Weights of a small transformer language model.
Training: a variant of Muon for these matrices, 142M tokens, 12204 steps.
Each number is 500 + 50 x the weight over its row's rms, rounded and kept within 0 to 999. Layers, rows and columns count from 0. Numbers have three digits each. The size before them is the row's rms in percent of the matrix's.

# layer 3 MLP gate, 320x128, rms 0.115, rows 231-247, columns 0-127
100:545494456572463549442553483515559550471471492456548587531554471562480391570564586511480523453519505494390487486592446556546502508463501532527472458485469504584443523445514528468563457561506503561405525448478543569535488524464392506524489544529420431496530512611487586504483532515526521482444419465580467548536470493588577562543542498401477426474514386486551490543631528480565519520511
099:460515497412569548577534403529511490487521470505462512560533536576506452529458456505459508467490532454493498427497514435519481517489462464427400466407465615519466506470534578524509498466467502554448408457465434503504431531546566442578428543551426446391397567479443511573459484548497491420581529521504507461476442496495541497473607535441408616458467417497479513467563534534423540566477
100:446449335471501539648642497482480518451531523469545509532461391510507434481451464553531506464519562449531464463533463571450505428507551417492465506443516521499429455436441494551495530520472544480496530500501438520621489459424494523542379603479570441493444483543526470538521492457450466601549561542447488498475474469494473559452518453501434533520509513443536575497500527569500491417569
109:542492574495459471505478492511511475561512457529468463551452443505532475449478558601556488465485471505393363527365498438562480441488514510513526392514487488523517476439536509469535531441523445427461498566580518443454528524474593553504459454457501459533538453484571535453405376493524565507509494440522521533469568484430555505566579589473584506587603549526447497451521532484523523620488
095:417502497514549475480508461562461456507555563529449467457539419567472410536536516398526496450582486472512428540494475459497464477538483444548569527434473579498442480532497429628554484505495531469506510540509536518534490564515524504484401473489599528494463573561441478589498550473440519577551514629563522465532547479457355542493548584392522454457567398539472511531475420497468553479500
101:504554468454441459516507486514562433458468465589524412546504441536494425512519559514492585426466565414545535530426529532493411500504438507498440494546506524461485510556516520425570500510462483553620566468436511482482492521575575483461443492510510482511555494522429440445454486481385501527514599495402546447515463542526647603572541494489560466557540585606508437490421505540536453523525
096:455507451530480486561507477619471575533526491483465455413486521513473574534539421464505487518518446485400498425524525461518509520518484487531497539471585459480530498396477519443473612529519425526461500443493429496430490487570516466393449451534476548484452473561535531453498432449458446479473666549525486546565565531490399544594495531529511455412561497561506438473478443583402412451453
101:532539575532513583585504469494510577582501498519491439525503538533500613542513466510472479574458385469471507457543522484442436486523562509483439484571566564427549526544535530581330579423452507533480431509488439526428508426506460423434466529500469527470608509497508517475414474517539556490515500533504534436606448553504482457482470553480461487499441464541525487477518511592356550455537
094:436440419437454527569459553537519507491541506488536505549441474396539501563439525504511512405480454560486532587521480549589566443482479536591579551490578479421382503445482502488514405479527503560519507434444491586426574545460504528445499505516460534542513533383470471459542411455521468476502612568567494517445469518482537380488461516488453503489518460475504450454582393498484452423489
095:513359474458485468415525613565471518512527460509531471457446556542561486525457542535505515506401541578519493523508353431467456486539509525496555464515504425438524443435553427470557484502543519420504470492509511562589509548536581407424602466578514544494562489571536459468486486428504565522461432531533499507448551464574478486529592469521551556501511592417476583466486462510467514534581
103:525459501526536456446554553410603539456500458387498575568494550557561526519500571519553508528592429494418609511512484392526487436542479518515561533483512493474553477448511422500542565464546522543476479512537465578498514442544513496558462492441457590557487517433513476555507419504587368490453492508533456507463542541509532486536521376462484429580492526485472538599523507553475520642507
087:443479431471565473541547535555512401463436543553496476477523537537503433534510486493500585501408502577449587547466548412565448475478528462498533483542502481514587462568479494536490442500445422489430525456579472570456513520465484464392434553458507521651401458433488439442590480497522530545542520561536542502513609464562492468536593558555496555522443512499430545603469506500452441488530
104:497436470585526548441528449497461511429553465437444581455496490553458464497554496545519483516498498458496404558503502499474472555489528523486477493554511490438559519472553524492494544474535540514417546454486558490458387521549530494485639395611489477546516438519544546523437503511474506527562469451461579478516458495362508521445423483428419408591627412514440457475534533501572555518409
092:409447588485472508439427497423484529478533407463572494618486509463461488437472390527453485557462496497500540446448452517458511613516430524479494567541522546469493481488531486508559419448513459490501597430482516500516502488439521497513440590522471477360451405434444572505543487461430467519562492525512573461515509476574365580566452423450503483446444529429466487500547524466450474535458
094:467491454447472455552530438464528521532525522485521452500484431537506483467543496487493540604476472478590545484505506432532529396594508521467603442470443496568435482624604553460492436585582390497477522472476423429440521538588549515515442515433479487498509465568502514473453558571507451387511547492557565566531499524457488432512439525478544400463467459537462535464496394457543424430518
103:537416588547548400514513412448431449494531525517456537420465510553571453432549423489578494493474554473443522454457498470433508563503516566581457438408458505456432510505376483530495563573421550544506462446539456503500446548525505532525373474498547376474541490498484525581442559481543486548515535513464413405498417531388502467526489442568444528527476476519443554513453486506484513469485
100:473412498474546599511569539511552465480596447562473557474447503490497514560495578400519486497540523525461448550471580502551538545537562407595498503500511560512464408460509446450494604541570439447555500471471529567457550521512517375503545494483519448462509460529455616465525497451518586467588420525531479529495616506505548546425541507548504479456473606458505502532404427466478422478487
# layer 3 MLP up, 320x128, rms 0.116, rows 231-247, columns 0-127
100:408445517472605507456510487571471533502531503471531493472441437548513489503423475520476539463518561526506609469465477422498473486459489483517548428436476574399465448516412478423433471434467555496538476564561543479453430459510486434425446565537548478552533516483337516482467415569483440461422538459403548465505528487543465512541504464483645485554497542497540533494442462532444621514503
096:606499509550475458354425529528472567522545520582409509566565546443499509555506510612466530561534444557545475534512477508439471460549508488451610559460473555555531458546438431444523487603494494528518561591504541464543568580529484509539485429550482462488469464584554546450581477441435544532386485458508538493467543500510472461484480461545610527600473573484473507492493511469516440456548
099:479514505620537459562465507560445475583466516600532552411571459544501611491499498369440505509527518560524477557391506499497437575578437500461511557536445559478478464507447491531556557434523535483428488512527519520398627486445487574551499485502552531560558512480569512498498497534449520478556476395524473478466544468397518455510461565502637498488475467519478530507530491572489499580570
105:495478462444531496483466503394491557410423505503536473567503472598412459481476516524425587454514486454480601477442490484415410524549514514461558420459522504522488423514536543561454441537560579459498382523485494528594485477532465467501536486443467407515462557487498549511491551501489510425550498467510453557513402583527465536553391470575481578441389537562567481583514479523433446462476
094:469455445524506580480567446540571443515551503545500428520395562457551470573524588442587518425540489547473503573425491484483471573595513571434481515495495537486459474544415438629530522483545500449446575485513530538434488517510581470480476516493547553479491471503522525565522464477566466487578398545425548538456535446504419471535524570469601464441497420521556454476478457624471490425478
106:433506532425493527433451458533563439412507428588476428526484504487508481503586483541479561434435536508566572478492545541428461517471543426491389535485452514492510512533451495460514559505529462499554465535485507459548501537574583541479454545434540488558548476597480477471406532477393489434524567471434598481449485555496560554530510590489568488502576573592513536500396546536525373544452
097:528577537450482504549524510400502492490536433361515562482551459556408556471543631503465403561466510500499488518551497512526531532474469536519471541562556454493580426502483451501484501662533424588494527331500421523488475480514469427439514512505502501524538530490515471496542508531451432543457489456568501578520513443449471499440455526585454447456522601481448449475467430543498435481505
103:498410502476514478419474471469471390503476498501585486432497454392547355512489556471566536406546567474535529515507522530599545587475497471601464541485441495498425463474434493501499424562598480500530506503492491448538464599476568528524481544555553472498414528447488510481556569506432480383479511398445498516421557408479518628459526491527491532520543487488478445526568514467504471535538
101:557484553505495435570575445498428470516457386581508491379503595502482472453435471476488609491517574544531544508519400516505469535419428481533527531516608518502480462453478512533430490395498556398496554509504486441506517555437473524622537462512507474485559555410462423478452522455556511532474449515509435530528541478475536562516494447508487523555489529577470505559461439449608425602505
091:499522470514436455523479468430470458463496457547596534466480408576575458479500519504557469397464484495493580572509475576558583465579500486469552476613549423453449510513561526488489405464543483452490514387418511582482439531448462499448369541382448518448448487475522479578494456450437494437511552589506508541520467521536533476570475510531564555424477482440443541457499443433528502466552
101:483577454484512513606523456481568504516490529545570495496512462407482522523507523404494553522510464443483436592420587504507519523424459527406513549550531581540536510509503426552496548595470501504567508540478461468484500575471515448537466511566515519385475501542433540530458562478430574456417539543386508491611482423509564476411445580567523557462517420496558420444514451430530487442529
098:477553528492457420525466572511542452492552461510544490514509551497406471603550473506432463495455492479473470512528483461607411504562497481505498496524487588476499477585523563536487479566384408482417569447460492461524602558436375516472448531508591517560471555534504476414519533543528443502510547543548523447424589538526585466498570554444610510505474475541491494522452469571412451416544
099:485418460584533573456486455504460531415580462496500561459527481635463466466528499508532500507507523474542424543517471568459478538539533518469480518556494419443561504475569467490443582444546542512451525489488520547509424508527498485489591383601461489546494395537523507502459537546414492564593454521450579480532416483365546539477502446422427424531617452496422469476521496495534549477446
104:504485597531536375568468559521575564536462466478582559452522488461433495579518497426558528452541490513521621533409437484436556539516502518467415592509565434526498521516508475487508470461466457442480494500560496416590530489512620439399516436554502551541582507520404555514477477414530504470531562475458455523518379608558502541472521519521506523505575445458470516517522505537466510461564
093:445417452496441426503536539537388449564473557468450536586488511491513466517509587537427509497454530539486508413470496465542594430531484532558574487422467421583549452553551478455484500547566407518442423405496594493459526464478542474482487536474542506421458584531404503439576499516500477537473534540501502456594515462486490443503488501511521468394552592478391509476406560462501546439472
102:535520558568501472556517453512444444551520557456481553462460514475560451497590416511579501481465574493471549504450445518457534525494531533605436493430440537452493480489412504510481564499439514502579455457518462537500473531564472511500434542510511364437555475577470530589480576472514466565549563571544433405541456522360589494514449512605497518466469480536485543528426493597400484459538
096:479456539513563606452496523467495422517524457597482487445480516558520457462513513484543519418510552583631533557448612557531490580559510448522506456514566537474505502406536446489425536528544500430589518555407484537496468524496525498477427528477554497427467455461510610527563536482457488446500440500503558580522575441471567528481459564575531516439495585469504457506348469425456502531458
# layer 3 MLP down (transposed), 320x128, rms 0.111, rows 231-247, columns 0-127
102:539548528576445494530444482483588454487438490505523548520557466503498509571540534521478477555505455557449456457577439539544541415525560549507502573601529396580532452488483581567578482531591437459471507485433448503497545619426463520543567472528487427475536503523555484491500542391431539491536432496587458479525374530512595498499503540476410499451505431475505450483513509450580471616479
099:447578470431520528637491421461519477502513556499525493520509584563480529503521433497418509397468567448481493460456533487525502545495517465450371514489528529462546565517537544588544594431509509482382449437512431509460413471499580511469458577496481497462548550477452480563464572506485422442641535549497544518509454512496604528486571536456422505387465469435500502479494430482465533542478
102:429502424459572477663624476492450533524537532488561503538368440491500509493449514571505499458490566463501510478543499611472530457502610424492432509490527542529489523446498489594488479438484575527537577463469470399574463430514524507555435462497533496484437537554471535438522480511434479514490520479385480457456408520530429546402505472553509471444433502475563510480471570538505568431494
104:485513573531489534521461503594450458563528525547454503420481549509562525543552461497449481485524574503451489484490520515531634526532491452483420544586419473530490583565443536401514474478384518659467535497480559499497541523544519551538403541552532580510484492453496434387481547476415487622515556525542523525499529459492536553451567480570558538525571486493443545533510602452548474480525
095:486468584496532531458442490394508536533426506450575577434526503434492546465496535476490447487414523501531454442472460606530476554520494477481420503546548408457559425472596472465461476488518452475509463578455503491438489471466460512549545624547397467465460484513566574456505440424528501513509451428548550510417405524521552483596436402579436488465459571467557433421527504478512490557458
102:580488447538525523531545551497447551568488538477500532467502467475482488497431513556558451541563548550421491484517510447574506516523540564563583481473512441471486455476525522530511437474525645471475424477542488565420457452453481468497499569546481527405540514445509548544615490465636445537466431512506394463544524534511401434449461464493418523469471471406407494499577401426449572504452
096:444516444566520493440435589614595474529488534586461470568481555487575451494430438613558583493568451442485499495458519457468464535521527466471600498553436541571416552520462468487555536383468534423509486581528507445459551484484501561530497468525534436508504526515431556560485463453601547506479550491486495433479515525614560448528569480421458544517485494448468558538494511416502597520497
100:602587471571450564514461508481547533567437605555456463490517565564482488536532554457427533621511398442461537491449513535490520494508498494509481479469525416499526485534477488529406510516532494569455472546576562481431479506473422450426482507543526543533510497551509570486436510467539570541508487470574478420631485498458465487522537545439421592627434489483517466565497456593409574490546
096:539570466513483531413534577461623553454525563527508495557508449540515566520562599593623430487514487498530474484504549470487538569523579472489428435425445547602494530608542520448533446596486383523466491437497576473503489438539556490459448495491489570516442422467497499507569469524482501565463575511489577490404476529457438454438487586490456464428491536480568478506524510541470516429485
092:490569551463514564570521393455565580483475509468460527490494545495451488514449448497519486523566471451557496441472563529491500528359462492582433536382519576550546575539486567474464535552493493516511533510466547425523519470491426555630507509435474466510498571451432510464447572583519453520539520428496467480585470487473495500481425474505430516579428431581530419543451566488535471451373
099:509418440461448485506428491528511548525434441480502512549472455525515407433513438571513444483521555563526562457524430512449513446523467464503454479478490487456512537455492489414482467472529463600437438517519521602498453396561502593464555420497460461521526523403484448482515488475510388473536553422566455457465446504439514475531509468395382460542456569468468502578480583655484529565526
099:433431508515462482489458542521443500480520477502445467417475521469433545541489546462539442483465539489491480592496606421507471473497476523518523497498567560478391408414541486471518495460493520451450509359430538550411412443430434514540518534542570545522506563570451463500472528491549511486544545594552399511459480596511481563459520386474511493576517462515484496366543569543397521531522
094:524582440490538436521527587535615498574508574563467488566470443448557472499564518514418513524434547534444514483495493545439522447518509551482502488464458520561526448547518473442486457450553483446535510511511467469478564377499448462516413562415518554462522489550413518494615455506551498498496483526498481603469564435642480547520495570543563527410438577441492549548429461470383499537484
104:450515431493480633443477428435469453460514502507428480520500477549556502438484509572493490562441499475457372426538500575537445504476516486584587402520390577450558456449529523493490466486531557530565485522440534583410489544449380566606496513492516430469429456484586484523527486554516515544460394547533529553454595419490480450508458493471478472460450547498582507503488516454518498522469
095:524530567479477553516452477546542444503434464510512486479484582556368502450451494467563462477584482470495519572545463546477512539366464470522402531603528580420457568415444467596474546451408625463539519573528492529560480500484466506475551483479481504557493441468540502580481436472435508541484405512472524458474519536598468549511633520480528543566434505508547495502541539580516461535528
101:519545495465470570511432548516512490490525535447508447496440510464448484614500581434584591490548427537583502549560456577578538429521494539572500514580581551571631508503626515517472445454586409414513540635484488608446533433515487548495512532571509523459469498442480520483578468445496525495509429540541505578491484480577526501492563505486467464510534536514486509513416507446551460536495
092:487565458486513377430442499512515512513444434543532513545510537503499485441497516568524470555432420545551530504481473524476454511524400468476568549476443377506502626499448524506481346436399547499473495433472503479520482535422445655496460540461459526488498450537529383556507489572502398541447502525522438489425544464558474526620448461451544483486527452513531516490486479471465534465532